Part of a small language model's weights.
Size: 11 layers, width 704, 11 heads of 64 (1 for keys and values), MLP 2816 SwiGLU, vocabulary 8192, 83.1M parameters.
Training: a variant of Muon for these matrices, 903M tokens, 6893 steps.
Each number is 500 + 50 x the weight over the matrix's rms, rounded and kept within 0 to 999. Layers, rows and columns count from 0. Numbers have three digits each.

# layer 4 MLP up, 2816x704, rms 0.0555, rows 639-710, columns 64-127
414562502537415446526497583503481469609541661579440490578470493555461439505536468489456530441586520495461513484480480453512537538474549550492587516443363439565462645538582483506479497563478550
439540501399488537468526591398498506476471484543455559454611480465571497502460482498527421552423541543493473474516527489566433581545515495526536452549471557398359525505454474489444591487451552
491447497549479415358570504402498515510538591486508503468543468524585488539508565517514495508533550520438485513509423537578503528522552440563554526487501544563416476451463560523587476438456434
452540470522557559549485408535548476547518432461516477511424559491490546554474435467508455501482542498527443447448393539435469495418433515467502499511453557487494505455486458504494526511525505
455498506490495513541476409535442396499459508451522536429549601449532615562541557503537465482520442527539496515541484468499485558487529532483472580495534541495443579442454503461495531437418443
507371539437471470483517511618493465472519472541520496518489529522516454546514572466447482549553484449574544550471399522492475475564443448486512482551541512476474404430580470488488486465388501
413512439509469599568509461526479593487539527490499583451551515536524442503563584514573648393480492414457570548505525591599525489520424501521574512457473464534478497518427497439419456430474456
526566460523601436460460519471459456498465517432609414469566449520479496571442482460586485518491464554541531499540432464517507527550545407477444549495525506574576422534580450526447536462476505
529533486448400402462446334489567397515530421513497561494572401509515528461572555485448421482502448428398478500479557541511544455467494525461466507469590453537505548489460523475489554598490444
532473431474491426455471493576570528429551548526558493526470497524395527442559517535557562594494495515462512445511383474534452413505464487476476464435506519452405443609470567569561521408521476
364393482423487485512498519509491555546468480533479490501456498471581529479522478501509522484532541412458572449560452563543514485429496500492499534504419479445520494551516490484533538531454595
535519468491424469495614483448429484524547523522543547517473379518472457544470575498520491516493511497473510429493504551540512579443517511558543546487526491464440413495514472466554505478489458
494526411525466573549566483527489588476512514582523527538550527580459535476487495465563560465481598575468568457482458478485428519489521529478459503441503509471448599505500526549440462630505534
388464484487483492482550584549592508473557463476535448475513412502562442567556432498444519526507435496550559503476695549527485605471525504597526557471448450514559446471579529499610510487545536
561521466513486534484475401524468520552437444462460587484494414483482438599428426564497417484505496453468579485514410513559499488489572420488567516533482564565542402518513546514597542492524348
466498531541431484510468423519453626416573597483508434573520533536471467516561392570565513533416460465431515454476467367501489530450533516527459502624480554502578532485514487472542543497479534
468412457525471485489530395509457553470532554510457475487457554556477492498476462534528515550548476460420474492509428494538429451515493503460524534462482545482539561430451497572488494505493452
517504472450444427558565529497543460513491633470499525511534522401520441479463466445596400553510577403481584402562461440504566508407590447582553456433478495459524564543481520473472586466461545
418392538504493494595507481366477641405428440539445494515575544472545456478542539477494456490448461514452424608390510483415501543491544501476470608456537491491479408477492511546533463532520498
564531545568400576524494471508487603474441475517520523460519438528635439446528506516519560496587443514577529451526591542451413453500553526461406426450479568472542437502491527525436531568503422
517421514460473498592570462464471483585486463459448506603521539467467440421571563482468525420450530569551552466499513478472554557475511447462533492537455514462498493534473442531391561461608601
481536590479519507456498427555460512517480541443558522540452475417505478506495481479537520479433447585528454589520515484521517513423563446412505503524488521510427506380503589491452534485542519
501563546462435515490494585473433503482480533532578492606465412431470516547542506441453417505496471598432539523487455484538511471571473556583574432523537526492581555513499547479523536568499586
619440643484496559480565450488499568508462586515494437428610516478505458460508450525588508399588502457529523545482470458533559577467546466477487510483573472529428561498512443561478442500434492
519466545530530532442535420517496414581504486486553493449444454502373616649426508617503447487467557500539523598490353488520487622490484539456613456472395496558504541542445532470548504456472583
582484432520485545398481492415424522527432568463514482518477481558523533479489486481542421515453590494520493548401632514415551428494503451462457559448517392520376563440435505503421544571530406
500495530573419580448464483470473526534552492448558518434533524514441506525633477592474541589524510491515507457580417545479504534467508483515558484480409516512494488424587477502483590534545435
501518420529457528426526500505529518552477501395561466488523523490423446434505491511537411486526454535577535627565449562451494418456526564470494546483559431442497604524533521547397453412576485
478517482458533446471532516567562464534508513489560553487475572455509523416456487503486494579567547523532503479500536424494501483536447496490396485540517481489505429538550605449536560483544468
512591563477491536540548504547504490505532461446432489474482542474559546501429487530505452501438498483486547382550523454431520586494478446431553483518469511544573524514524437525422484456536480
434499479550511484436553452576447461534473555509554475492511542502521480555444480459519558522464551469532402523455438499462571410495492520475407551536468485577525471486451524499536462441457537
477568541429478527486466556526463564432516533460457524567509409507562500505520628534471479528595466539447482519557465579420543466524510470515505575490455609440444460487601561477491452506501464
435524511515508590531387446546464574435442480599526436412539563573445442517361442544516575490411472543518493528456411512541463494481473522506501404453524527521480516564410406507495496484438509
516599465445414552507426519505625453517524480498508517593509523423440472531422581415376465479563466452508545480469461465502406555465534480444482353448494510566514469373477568491354465392469427
530601530436550485608396574428481527529481564486468398493462477543481566526510466484512537452470476466600490522547554470538415462528415506460464441489426472532518503408575479545467566501401426
444568462546549581599544469594520479474458516458522558505590436543505451496496592541455492457388484473411402478561453537529537545426435565463565509490530538500484539451534393526524478560419494
413464506535397471511527571481468514533488536453495542512405564497541552531534494570465458549487481566434439544486427475556479512484534463501474525479522449517459549496475478527527509391462437
451545493479511515489485472448456432441519500545520495401434480546448458591491435535528526467498562470504464511449537371500507548485563503537448493420468577533532515399552446479486503496521492
469494498560429482443525528466506375477504551557502566478529566594527487460452438495548498481575520494470427551452568447524506443499509529556546513517634584489398516499471514447495531533457355
575345430508413539605460512544580544500490388483523428519535465418473436523514406541394515490558481510548467478435511526494522472476449500519465478476496468480406484433408523517470550442488583
487440500420443555526458568562464455514507525501479464509427517588563500546460587499562487540479413508505467422502558378477531489506518503452549518556539491610470458415499559494502480524431558
490489412508498501448503476495458533477503478574539564528467501517402524404488495546514451442386492609433515513490574513452474534538542548461481485500599494501461593573441528565524443570542457
582483478562550515511530526503475570539528451491518520543454481525538524533466502433436508521514539484443577459570476486392461475439483536443584404463575431579395526567641539520489568528444467
423454544467492500475395577448489469469519581548479485512604549460553537489549512495455399445544482491476477638449515481424444520451491488548531549544520493478415430503408517440509539429512483
442517464476498478498515493528491484490559584471414546452551454404494533365582448519551551554506539520592519432529501465597442542469459364505438461488479437511534584513475452425483517452515467
498474498502545506508476460463402469536429509434519497473468469540447606397616448525481436586512453574441452540539491465500485535505435533564569428460546473483525468510570426494590509533449522
512554445539479490503459547414491520594521578471451497544551416585489401486440492419502526460482499472512632486443501429576480439510469463502463468539417448492603498546501511511590503473466476
525567504478596511495435581449545601555505466490487483512482431534465574558494501465491468417396446556515546564525511452489534537441450503423599545498480576468509492494520439498468511577511624
520633401508513511603518533534510496519511495490568564529652547455430560515575491541471391566463420534510492555436421545540566508646572502505429529467528457550488462525412526508577378420398524
576523495588504471496529550506495537492486500531435496570447440517493483560545422362517477585413528537399494483473560550551536520466495544459434484523617473514490489458478553486587476377449493
454478490465513484443483630493473497469511598445533469479528518461584491511524491484433528473563516573506490530549469436578584529540405477420494415568452535486469481525466462494521471424496478
480443510516543445477460533502548573506549426497587533432569461493568540488508571473463557434617459503504505477448454502489489589520489559484513550479478474519474553496472486423535496573479467
543586527540456478593534536490503447540538505480549471482443490515453585593510566472483417501493460432544510537467554542512486428387513500373543507449465459452463493445468575519498471436509563
553513509547550470559442483471473337570530509537522472531533423489457362482474512522537538495433595430565442438543404491568562477477430555577460467475582529476470553503534498490446478430498409
486415629427449515390513489576630561570520497439555459561537458497483539455485489553482504611475451529504468458535567486545562483487519512500495478515507449576524513544616518500498526459501443
498478503563604478564492468561447525496440511505565653495430509484514504456559421520450467459340522429363569567404527475472511409576536387534537461423519563560449566577502503554580465561496543
412481478493477418562426531489517570443526489408451497455476505512570484508449408435548468510493495478487545474415499583460492477484522481458527435508546549513505384452427455454441452618557526
596440522541482498507596435459535515497500452485492609508430558493541486498474554542577627383432498387322513520558500593566497467501449568518409419583554561406526415550418512546438516535586527
503493468566479549498608548519625507434449514465526509471459504417505542548454473494547504476497515504460555440486448445516491496476517471506520496482545471476527540554535519517540581422585539
460541357383499412477470586491510483406558533475491527466546554541544462525498578484503446542534460460498429543515489478419545549468561489494519445453547547576511454457486462521503523533496442
476513435507542418518508577468499499508471525441550427516533481421505518537530441445501496503519545527527447454404527557490500508478439528458516463426482454459510526478390439471564474442556479
607425540421509446555566554493440475478573558574410456512495540499496509439494460526485480510440403509480438475443561464503555544575493527496459619485388446522518491564441499510451410438416546
446519530542529497485487494454549533401459515425499473499464553516459453427502424401513462513488587573436588583545455537530448566470467531436560501362520447517466558554584413504453570459489481
513556511440491499540506461578483485516483494542453566469567448464478526404465463485488488537475473511533514545482593515424438529482411570491550485530518385470509579564542459558526662567489484
539540487469381472505533482417517447510562444466526465538424494462513436441506420456584512509512490556525519535498521453448525475462552541428437463522434567593498451479470583476597566552589439
475431497536507480525563454493487506520544553472474511521385591551531357530514569528540499579531402461433533469499551513440452501522503580492510462518557451520495515532530489492517416443552477
485494532383566565520484472585497454514482524559546453514502575439454546485495466399615431584496481540472526490543419497556608472422558464490470551537483437482497468502447438507526602495564449
499421413460548556538443426607468514469468531473483580571514551617691502502497512475571482408531442578489637483565490523506445463485507528539551489487541563515485486524540488491425492398481506
579488516556562511507502455456544523526471467571503503512481504474580491494556493507569499510446503533552494449564548516435567495494509504548433586533535439495493486452494476461513445553513478
500504427529551414433501509461466546465510533495624553443495397522470473411454485480505486642483493567573571599475539509488505482491510591495508624585429389527483461448534481480661436521561464
499542466507462437560524527397494456512387477517511471530494486509569456517446600402430516635500529501503574468485536503507467423473424481532412551586570456478526439532509515462490503540545538
468579540448477514473481619479547491486505579433522485428526537562465489477452464509429513505545453471507491490474483490511449492514497403479483457512520495500470550484553547533422467549544564
# layer 4 MLP down (transposed), 2816x704, rms 0.0787, rows 639-709, columns 64-127
533443558565525492444547485506563408525486462456470559565604421516492484462549441426441471440547540463583557585512479491520509416456463535550564486531481465546571511494494511477493606473585560
542505414645349519463436506482478496614482524578468438463410510441493542448508471549489592471537445556477423575559502485628460470477549581523565433447494547476493522549482579562479491486470475
427456497590580470448609492505495570530525520520417356600530535525469468487499486539436404498501571465477603479531508494465486524591413474481510513503614578530546363604563486644540530521488535
487450471492607598475546565497562530506464488540547487529560473470510467615464510489478479567451532485497486523500459472468531551456507481519538539427556541540587504575513596598523563529567424
486481473466450470601529441487415553469559603511584510467496556426542603516541501514412587566665506623478446523497540552420420407614504465476473530645527503521577507561487510555542513440532479
491427580482487446464541539455546406532479495530502544567476515539502508412442411463448454518499575511534459464417499476423458433510423600555489451401576404485562481507497468464483492481412467
524479491603477480520508585484450496517496558449483571472471484561471539510498523467538548459526504490449560590425501489524505490602552530458480450440539481451505564470559442517489528419462502
495529507530455527469572452535579528464440454535565410513543512478561536420450481520509443526545562486583470532506524453493513473562581495516455556581480444571440544556592490530499481609514544
443400586497465552591527508495520492490524502553560513513464455581595439493391483613443539494542451558527485485536428621420509471356467541572378441514471404564651500446451525603518464473528509
554501434510500492509517481514557478430523498507523502544387532509533469549515554519346470557471509473475644492583515479579549536510471530513391569484592562509487445453502556386526475425498418
507507496526540563510593437516558520504475479472485514443532537509529428448478560421480532484431490502550533508487520495524448520478568502535518552435490543557463505505463451628509458493543515
500555477464469518552529460473479521568479483527589512500438469505383449538495489505499513451532523490520521486563465531479521634526401588563501461536535495484533432476457418396480545555468422
555535544526466554547473504503462496544536503600478555520456458505516459441512440459438530558472553484482529470437429509437542445543553520522403435470491529558437528576513511516491433483466454
548497459603637420556439520480503515503492440516511497480509491485486534536503507422524578480545445533497447524513570462483374496485490562641476457480453547552472472382473514569445419395603507
440423538562506464539433385543542478503470507542567480529564457489587399474483498568556524458527498612503496541532487497403481485553489512374436535508465496455450547494489597294560554527489535
411531518524492546475462515512461527481499404477529481519486506624474501530547559505547537533482509473408405569541425505557521479444505376495447466501446449437655547514501437579470555498493468
430540543417494552521505579556482536445410488522515479550455521508418473491509540545448514464475577530578511445515598520435577477442495511497500524429412496580402445595530557281526520527523488
486471533466558467539508537555445567492494482513551510599422587474511522543549479473467499622476467454494565464535468506539518414439543466551494560478466522488493522444537593572508513424457451
553600479547519537486532582512463551554479515575518572635512546533495600429582460599436500560530424499510529450497458484462501501508494458507496476531499484532536466467503533453520403523484527
647502463508458458472451540557413502512508488488513538480507587466480497513511446525541488456471475575456528505506448443542573501461553543494542422510501535491452465602434502534468458416500400
448589572478453563505488562520536456472531498503496565457404476463515564437438573542509554508530429496526578507498500490435457509496408484464547416502537425558484478537544509397537480550471505
490498511545441416524536523467505535469555497517494523584465398481498453533533442507402573422574539439571550506542519474506507472451531484495551478503520515473414492477550538620539609535525547
424521618489507477565478456557576511600492610508492507474524460479513447521457466455553534548524562458422446462462445443535580384484529481513510511519490551536521368486479427429444533471505571
513592455561487574470613467397456567501573491530502479546546417467449426561542493536544474584473408592489652527426444484480538477424585451496528489500502495472467479501570479455573483473649569
574520589514518429517519463505527495497564560492613489462544500465480549511461569525509432493511544504507494428430433483494464604515577528530537542505480546496568513459458518454486471480396522
507493502493477490526570546501575573505481455572482497451497458556509534498476493575535457538510442397478582502480475506545470523592497535474528498460479495514470523468520544607507513538436482
480536451467554417463480591556455500502501447430549489573447515512451491570454536488467575557562585504521540448560592571526562440422476416361513544487473556464431470461552506458479585466475558
514496462512387480437472483518535581444545576439470509508496474452433525418484507473427518508554608439586401574439447567543456454450549464534583454602484476540496470455517515365493447421400462
528455381537498529545521523511474411534527519439474535508564514479469403371515494522485521542519531592483467507588472511547409445535567531490468531467545494539426598480557535496525552536563396
521474416541474492564525468499490497562576433508412467471539491551552549472497519476426496547498348547446505510420489486466537526488474542503445510492515478469567542483482437433473488472423507
448520544442572442536520540524491540495512515432498569492434470479494591487490493528526530484430464536429487522439418603485466536557503485504521496466490513469461585551534458443501505567512521
543612523560530466480485583554419518470515505512594505464494524419450439502464485447507471459513451532479448424567486567432466524473547558530530470529517524566460481496519651473491482581533568
487554486528511544448495457473349566496531436523525477455514502498530513412538511616484535455519536529482508515446432462492558449526467535474550440520471489576524439594552431514479506520585503
474549532455474558441557477404568473453476455535428453440528522500502491422568473444528495527547498472507427528505366500460524583477479469473565448563574485559502551527578540433453392496503500
450563546475508497497454480478425563444596518574548543506539549425642530502491465581553570469529519413549534505446414497516419480448639458386548612405497484488439555539511446540492544606450462
495572559496548521517578484474534505455557528471545487550507481469472522575491552420513564497430496431448461586546467504432433540590435495487472461537489551470450545496497534398514488493604470
473503473565467601498524538531427460544536511451485481522494516480484446498551408473572534481571511506433420478487469505501518525595584525426452511448488475532484451529554436511539551471459538
566466490496457394520418520436497488487488494494479475490437442583440539486542437541513491508492468529517518503466519528568491467499599484507444492517559482465605557400512463528443498493535524
425472529434472522482488510500477477496441556543482476460637532556517539486439514439426514482530594580541535513510561470506534446510578552455450525492533593458512519576518475579428431534559515
616518579555596527606478496460584601500389490415520501476457454431497487499538466501493472475436465571550504600418412464466475535585542599513424523466482535601490487548544496498480526536477551
509503505508503412500463478493582440469370543589501475466479412536510538534504566456455442530490443476551450550541592498485518523473436449515574423486544484444360486374439580452486496534579529
422460502489621486483600533459510461588577548480545521431483469496492544470598539488525543428496466482627563452448556424407542454508561504603459489441392382462505457510465513472556414461382513
526541524540559507444582562544547553530565537419440509511480464496595493558562482544452502557520544458420530527584591560508358466528518465484510512465534537495527483494478560343541476513483488
451547474533440494574481537582428426547503594504499478527490513483505475539505444403608474527596483451487470575451500554499393583497512520534500583465419535460486495502536588509469441586529521
457515476540512463416465479428547503588485423535474568536519463575503511481499463464543541444585475502458493435486469453388476551528513521521521472547433460614546505447463407583529449412484449
470533561492495551541457549517532457504556455546468559465516485379499479557459525501530538482464543489517546479453517539584555459503528519545486583545464539495525531477467464360430467526455538
569541474635485488598419469519541455435490598515444516582463465557425530454598456510529528515431445486537526421426521545482452440476571458402473445580428485491474555554479463495538407648463469
353508425419442518580527630474595565501427513507560418604503477544506562580507450472582479387556555380490469468515536550520621543578547541505416527524563482530518525478624542450483564631489555
447466452534532499548504514518511468513497482460471472548454503526537472525433572484537491568522496461584493538531554468561522505488547483577561498499526521461474489449459471322519537492505469
482471472589477597543532519499455469454570497449386521508480486568520391514486429452553464444492506588475426555489474440478564548483466440435427391488527453485518392593611548496542444509430435
468541459488496442522538564460464493590569479465539570423516493533447490477472593547432521427404503494458582461504466452498483482486429392539575560443552477458537437490487475476453455490389493
546449487515596411507481474559507378516524408541514516521493523499595498562575577449536441500518438510479461574514428496542495532456512469425465521490528475575511466479483432537497457527578532
606533518532540541536449506504594502485507462472541517589427522505540627480477508523504457479481486430464484568606552498587557468433415489394523476515504523558408514451484458614448543454572424
489606434539449505527577518444494514527499400545469462528542533491498518561347483508506428562411530530608403525651515654534569487523392430414473494516428540525509512487576497565504510456460433
574486500516501561423502566449487465490525568388602524488576521507575613443448491499431529463489555551559570525438469480595411448518595482484420470503467499498589607518478471391524491402463595
620506512458543427550534488484549478537515400529571598503443500496415504575509458555463501553437479424463579575540438516484427611507560426653556470511592574507491552539507545452496461547509471
423536409374536413523483486465605459465498500513503492500383503631595525470512496446557508471589570602459541452541481462478452429540510449519534437541580494602531460569575548585433553556440566
464436408463486505549397441535593400526554489517642491519405469596471461558558543525599509581505526566482492415597497508522432457535428446488503444590566504571500560467521621531488487527539505
395461447471535481522604558509466497490519449457491503523383494435492563559454644465512423496509574508465565517470421436552541583615449542505509482415472486428623525442550572472537517544430437
409547515505486570528433543489539434445437494436482533564491523529514541501489520521497428596503549486586399523471537487502425506508501536494552482559415456510420544499370636532519595462520482
546451452506521516512476380417483529458492478526517575479420486460514516669420481553412504513495523555491396439464467555581519517481523499471637509483466483542563544561511454481473459516553472
534538569527546507548628524429525496462521480537495493559475522582541538569470455478484552412489407426453492410486517479569484578445535496587546556481405483437484532520476420576583510463475472
460466481527539509502503512510431540403449514445533627458548500459531568464521502457495448495505512507465485486597577467470441485492438421446507516526560459536370548484498500565508505471584499
477501438505473568496459461491565562487469619505411497485501488433471473593583468506464458480529498444577440515448479557457531508440545488432491521534463531519416500493490528712526523536537533
511544462489536501455510561505524463434532562437522513493533493508484494497508557502584409533576505516517506449469532508466526433512478550474483522518448509430468488487519508505514480488591514
580483531478505419525471475474547531367499482568463473488569417442527536493437474411514455458530346485472604461497496391608507449508490551549574469470517536446401526529492531439548447530436499
543515432557522445548550524468551472599345438497509480464479481446530534452446430543556566513533412475450461444405515487539444506389535525503546509468621455530592550458404495423444505475521449
461568563550435528528515548497615555560533536513497488488482536525402379479418479472482500486555465522570537559468488454499586533477490523504518474491505490476514541558562393592523489465512453
500500516478586526505481522530487528505520549479434466428455532493493519558514480538456503535546540430526548431500493502529495507473478498490521521438556474555523524542448472560537578534537452
484473496518481504502483563491473513509496481540543444500465449520518525529506484495498499503490525466551472544498566510516500496501510492461467515483504561497485523501523509288502512512507572
376498525474480494531450562537470420523533488456561491565495478553528562454437518496463513528495563490518489522448577525415549439521539535487464552601478483596578513435525522567411421541514550
# layer 4 MLP gate, 2816x704, rms 0.0553, rows 640-710, columns 64-127
538475556601507536397518511537510463603517482436484552526464572450510529426562501449513475400510426361542516533542534464399567478491433521385561460458395516503624552437435521460502446539526493
480475524444588494466498601484577484565554453420552452480477509475470485552554499543453477498643442493429486518462481526533504517482487423515538469493502503554407462492483409507412501576514568
478449542490528558451503527477550452482549469420564440405568521570543417455565507474546498517491534581479474492479497463446506509457463592445524532464539516524552474520512387593568518426447490
447521492484543514473470453419463475543531558497471515474503532563479562435540571507540350433527470530492528399488536539438538555469550542499470504490548542548493469469558555522485461413528468
420548472510570514546587415509505567475473483529463573420517518562491514456536526543545533437562572523534505459481609570509425548467563522487488324579512405554453503452530435529499477535424496
438481505450503596464495481509422509436538534470504468512571514595473498442578500435448464601550500504487513463416612508432479551525490484464525479383535448499468459497579492485472524439490510
496542504496524454416418474514526528505473496435498442536532428550541519568494436449524494570513545512580467501563550478547460565448547533531480504592528486445473500535570482483419456547503496
414475482525466392536436574460536487562475538510566436458535499608522427476451529448496453488496484698451476557558571516573565532509556497494541493486524408411428540421564468483418563442410557
510452540515479434532470568500446537505520519469478430535483525444404467417550543464541437448472471401435528430520482528438465457553491534501457439441512475451462489551437596463434559503582552
632559469489436472587511434482528522500522462580503484519605547535402388493600462413450495438480430546460447546578551458501532511451519540501505483492480505507465525476499516525458495511469500
536524523516580521435418518564501483497487514448451550427478514573506479520521445500536512567523502543466528551428497525473336634468571493504509538514541502462489495523548541471482461465525476
426483510513595468514539483546535531525473500565542537455413471560592490490568414494570462444523544540518464519518504471477512428467362439540437502404546499518499550536502500492564553496547530
447502431550573544500518514490538492436502474494482510522454502454481429484464536465439572512487446530520436468408511571514436533593512575537491469511522507480551478459434532537502505510457537
444610572526499487526422393480522502475574463407448481571447476523538498556480545548574450439505536498548510552503473459516531533465476441466511467544568484490561452536503576473459487511578438
516511382493423514537484567460453510528458585466503351505494432505621512483485575511469509488411500481433508478556456470423597379492522570524555578460587530400415516506437496420512448444568535
484470433581562429488522408505543569476522487540495505535559477369505562486531477547567523483499477530573517565476447451504475555567542569528533538452479438550526510426438505458414471463541432
472467515529505473587445578565560560531438531510512489435443497525506484537509494467475603454527469562524441399516476557582475555458590461564512531506603511444495488469534546541507459443459443
519517509494561551430454506502470534432428428531365500517455492466457500536519562538510523456559449510329494509443474450434486490485479542425441487526486564448608449546556503536428418547472511
485488521531497570573453553471450497570527512474560449516453570525443528496498540415519513475426478507530571432506519653502509487527562569541569541382531600537489535466480522480527506540478479
450551535517458467477499468460477485499476586468528410508488582552485531515449466522509552458490523506436525489517548420454495510457554483520459505468527526519516434425518483518547457494566479
521465550535508532557596455454573549583493417554506444507502552542570505455504534645590522516507485426502480406463496464427512513573478624615576487499604511465465483589475479534497537519523488
421504430562527601502553483504503543512486448539567436568567521573523464500516475465507515481442450586492426513461463503521491389520558581473578525574433494442529465505461533530414544537521487
544520497580514533526542445480492495515582612460499551502508399542520520513477468440513475498586565417512574578461570488489457486431560567507486536523531586617544495510553490444525527510512563
512469461502546482570580472483568451521485531598496467409498461437557506559436489501549482540465564474533548450428510517509582537455537494526564455544477556366485574554534490540450497530544558
509492495462549502525559580538557529444453490412501581580455501547497522456546430535502599517462481428446490578491481515474555502492420525545499504446497507533529505487508499479533489514437472
491455466511444478492505534459461636522471400533459509427633600539501549514563477485455512589566529419506498542493522586477523457455643536509537554586478521420482648514479579525455497542493479
494507534438502519396532488450482505589448502573468502572515485530500606534437426561501605550519531483454497393475459566473571470460476502513503449467535416504436487503606509540437629521443515
533503534496489509433369514534539528537534477498503508483505522515376507441524498518486528549541463453593529535507441434470447491542500532445419545536528499480408572497587592466483569524549507
479542479451477500507501520494468492460476478504557503471474516532429535500467539490479441506504458435405486469410531519484578465555500461507460546574525559492431449526484532502540539522489567
465504524476512591480543534520467537436446477535572552465554546492577560495518536417512491620558582538571422475518509422461516407523605524528525519477435463504528497475452533543534517502555523
587476537517441472463464486547504560506461504434415591518512479518508472473464524559569440537509475496473472523486569504581510601400467569562450511402511496461422420490501476480414544536438445
440485488501576556430420524460510584448545481469504510514584438511506380539515455540527544443453473496588548456397506580519478583532488521516512494530603496548468530486460522508583533585507513
497495527459501486438573433388432588479525498511487485534532445477465530474525448467615474420568532465462415415494593551531523406417510499603495568506508467492518522554545478548509542494523580
476394510569519521496544488422481620464575435510533615343405461548541431565451503376500518485475480525625513491483453528476494486485466531463487503379633526488396405476583520535553569572521482
548484495458516478479536532502575486381461525548518452429471536551420464620492498514554530462599453446445510395459597512461572514572471522563460453443523497419526552563468500557560490471487455
536493508447523533543609510520506564467453547513465467534499435401482589514527539549437442531508550516601600433503478438500547540504496519501435476500480525424465554549483425468474539538493513
454442456472494533453508459409481527484416518500507481406483400592490530630500427524519504535413535429520411500456616451460464568522542520524476452461514609458533447441522448508540510475521475
472578412467389468479557505473580472590569456461507542526525564566511529451471468555559518541474414538513532459611545508497462471455563541586506474504400475497522493544555481530438561459544463
494486574463502457424418547459504480586468490473524557497377403517489462472518609474421519518442451488421475454609426494491539514545542459453417520442541493507554453497517520465548465415484523
455477490566472500527595540579562457519512440472435554521436543354422498439552473420449547550516534520497582505499470528440426407556487477523486613422518456571481555546476539453525459518505495
488523422473600516535566447571477575507477450591528440502457418496513546436403491571528538549487433531485463495496520555507479523538500499562558525534431449411383520501511376537491550468454495
395561486469396443468488420514540529473529544545539439553537513566558501488442480518488551561413450475495455415492379538552564559437565512402414554497482495434529588523493452472530542539475522
518461441421489456473623485591481508516545559452484471534495446584554530437542558526515390560553447564540555467635528550532584518569486570435463608431452557490556556488416551522581558534518462
558505539446496502505494442481483571501475534510489517486483500501574494533503544457490456383527446482490486496551570490563508488532546491535442497500545490406446437483519449552475541474597520
456480488559477472506529505530534582484540529568431518488527427509567493581459535497469510469489485493491521452554552618419507516515546465463519477484457433494490540480439467469446457411531530
472518519564567534499499479409563546490586455482580534511498509503571505493479480580514458549530506512496462489606551462487508385491532447559469435508513497398481532397516455549480450455448536
534516511543404476521425401474370469658496433484708567482509512525496550524477472452644496578559508563535489473499450562541460514568534468530503415617517448538502557523444424502548491536435452
471557581581498502495512544505456539459458505492481441427456567508552505365514444535520550491536470453549575586480549585450543498447451502493392545500535458414497572486591486555525491611635564
422448450605528547472451502555512498435532445536551500469636545469544474505469502460587551638563522499542560405463354456562501541575516561451595417449500523520492514542573487542429520531428432
532546488509513478439484515468522591573552452452496452468507483530487585631571548459533497483485486476453520447490524547511490540482386472472457559524519489513505538354471576539555483565545551
496488453438430600417529553418439477458483471510503549510521425479506442522511507551512526473481451582518485489492452489462600467511498518509508483462494549410526428605400424547556516435504556
411478459513458450492507480431470511580580422533522521533518510414479485644481494507470457512437530427407540486532520510453557531456450487501415521474471490498557493493527482424466470473503530
552500533501477411507563528479524452411537518480500414552474495482585538535529569584447600581525495487506543507466479504507549495499494498491510518514555465408446519481530541499502515435429613
600489460543507485467485449513526479548496535465477454495594493435526529555482561483501553499494457494558471474457528518527431586522548501557458468536484506537432577525479462512511451511429527
628561502523526522483434469549600501478515495509473534539498463529599515504434453467534471542576465461562479467515507530580473485471445510396546437492541528539473334514544547543497534503574528
465503499544589493541411479531501526468543532455459550507538448527440353510497490541465523524399624409451470435524475413461504563504544497451511579580548526497484439510498502508584509541479428
526462508503554552540429529500428603499509534452396465378566512522429417475405477491598598470476481436427412426531479508511500503446530561472572463499483438495560409610553596503553468463475504
434455432517479491499472533485576343495461496507518442509562519487552513526393501487537547435475531493482496490498475514467440478438522565533486604384544542496431512505504622496513460485458535
501473442531502495562434531508618506481556495560572486579447457517477444499524577452525500513577479505506368514489509529501470476470547529395576451623485483535483604581557526504506467492505472
592472588544489461486449505473455546457483523483515512453534516582488495564436541488515490481492556381483492470484550500555555473542540479433474477520470527514549531548464534601521481554499522
505556437490451477475454462506475478441497498339487532481576507510491527542466509491480473495416520568579599549577433488469387439455590551498463466538483477447465525559578498452361555522607573
465576451566443554543511544511545647488463595590464529548382568554441511460537489390600554522509575536458462495459470571517556516502471488554549470577514516538485460571528448475487535499518522
513432520520580485591508548478500549438536555407463468570508609507464558466532517498536436570519484459527452450465512398522477472420463469467495577538512498427464602471539608553539600523535568
536508544432645550468545452463446567451419501459563524485392569463496453445488485484429500549555543457501437553464474482458489432478538483546403496435545485560524516541474519509488516570512518
466564459574433523437559507496501436503525546479525482472503528509444446467479525475429507446452519505522605580608448537558513471510524503599526504560512547484525546525527611512402520435618510
527461614477541555530486471462485509481620513521468502523467579437491456490555537562420649476553513611557548560436554499528434678503399406505479450578447452475473510499517570452581494457381490
453483482519444533522475516517539507471546457441520505509481417550647396479496455583547499525446524522475406473513535587553482515499569539498497441556536508433601435502468524482528629534459474
545520519550491458518431483538474588513506476478512534476478498486501483509438628440547473424559552562578516509438568466490489437588522454548513525525471479483465528492528523492498505509489564
476521552523522548559582603475584540536480460480430441493502511492466434653551546559473543398532407408393418470562481490460495468533425391568447525388594550417422525591517502547388527461507517
465458485483417498528457469452454497523476582599564530506402528456497468550601533440459436576560507522544560574544520478491468454505410410542509473460603487502508396508498564473530486497496462
521554489513512555484507476558456515492540431443527505531571627494457509572459457504533446542444515601460494500550499431420485488440520536586527504535516546595394545626512447512506557518490576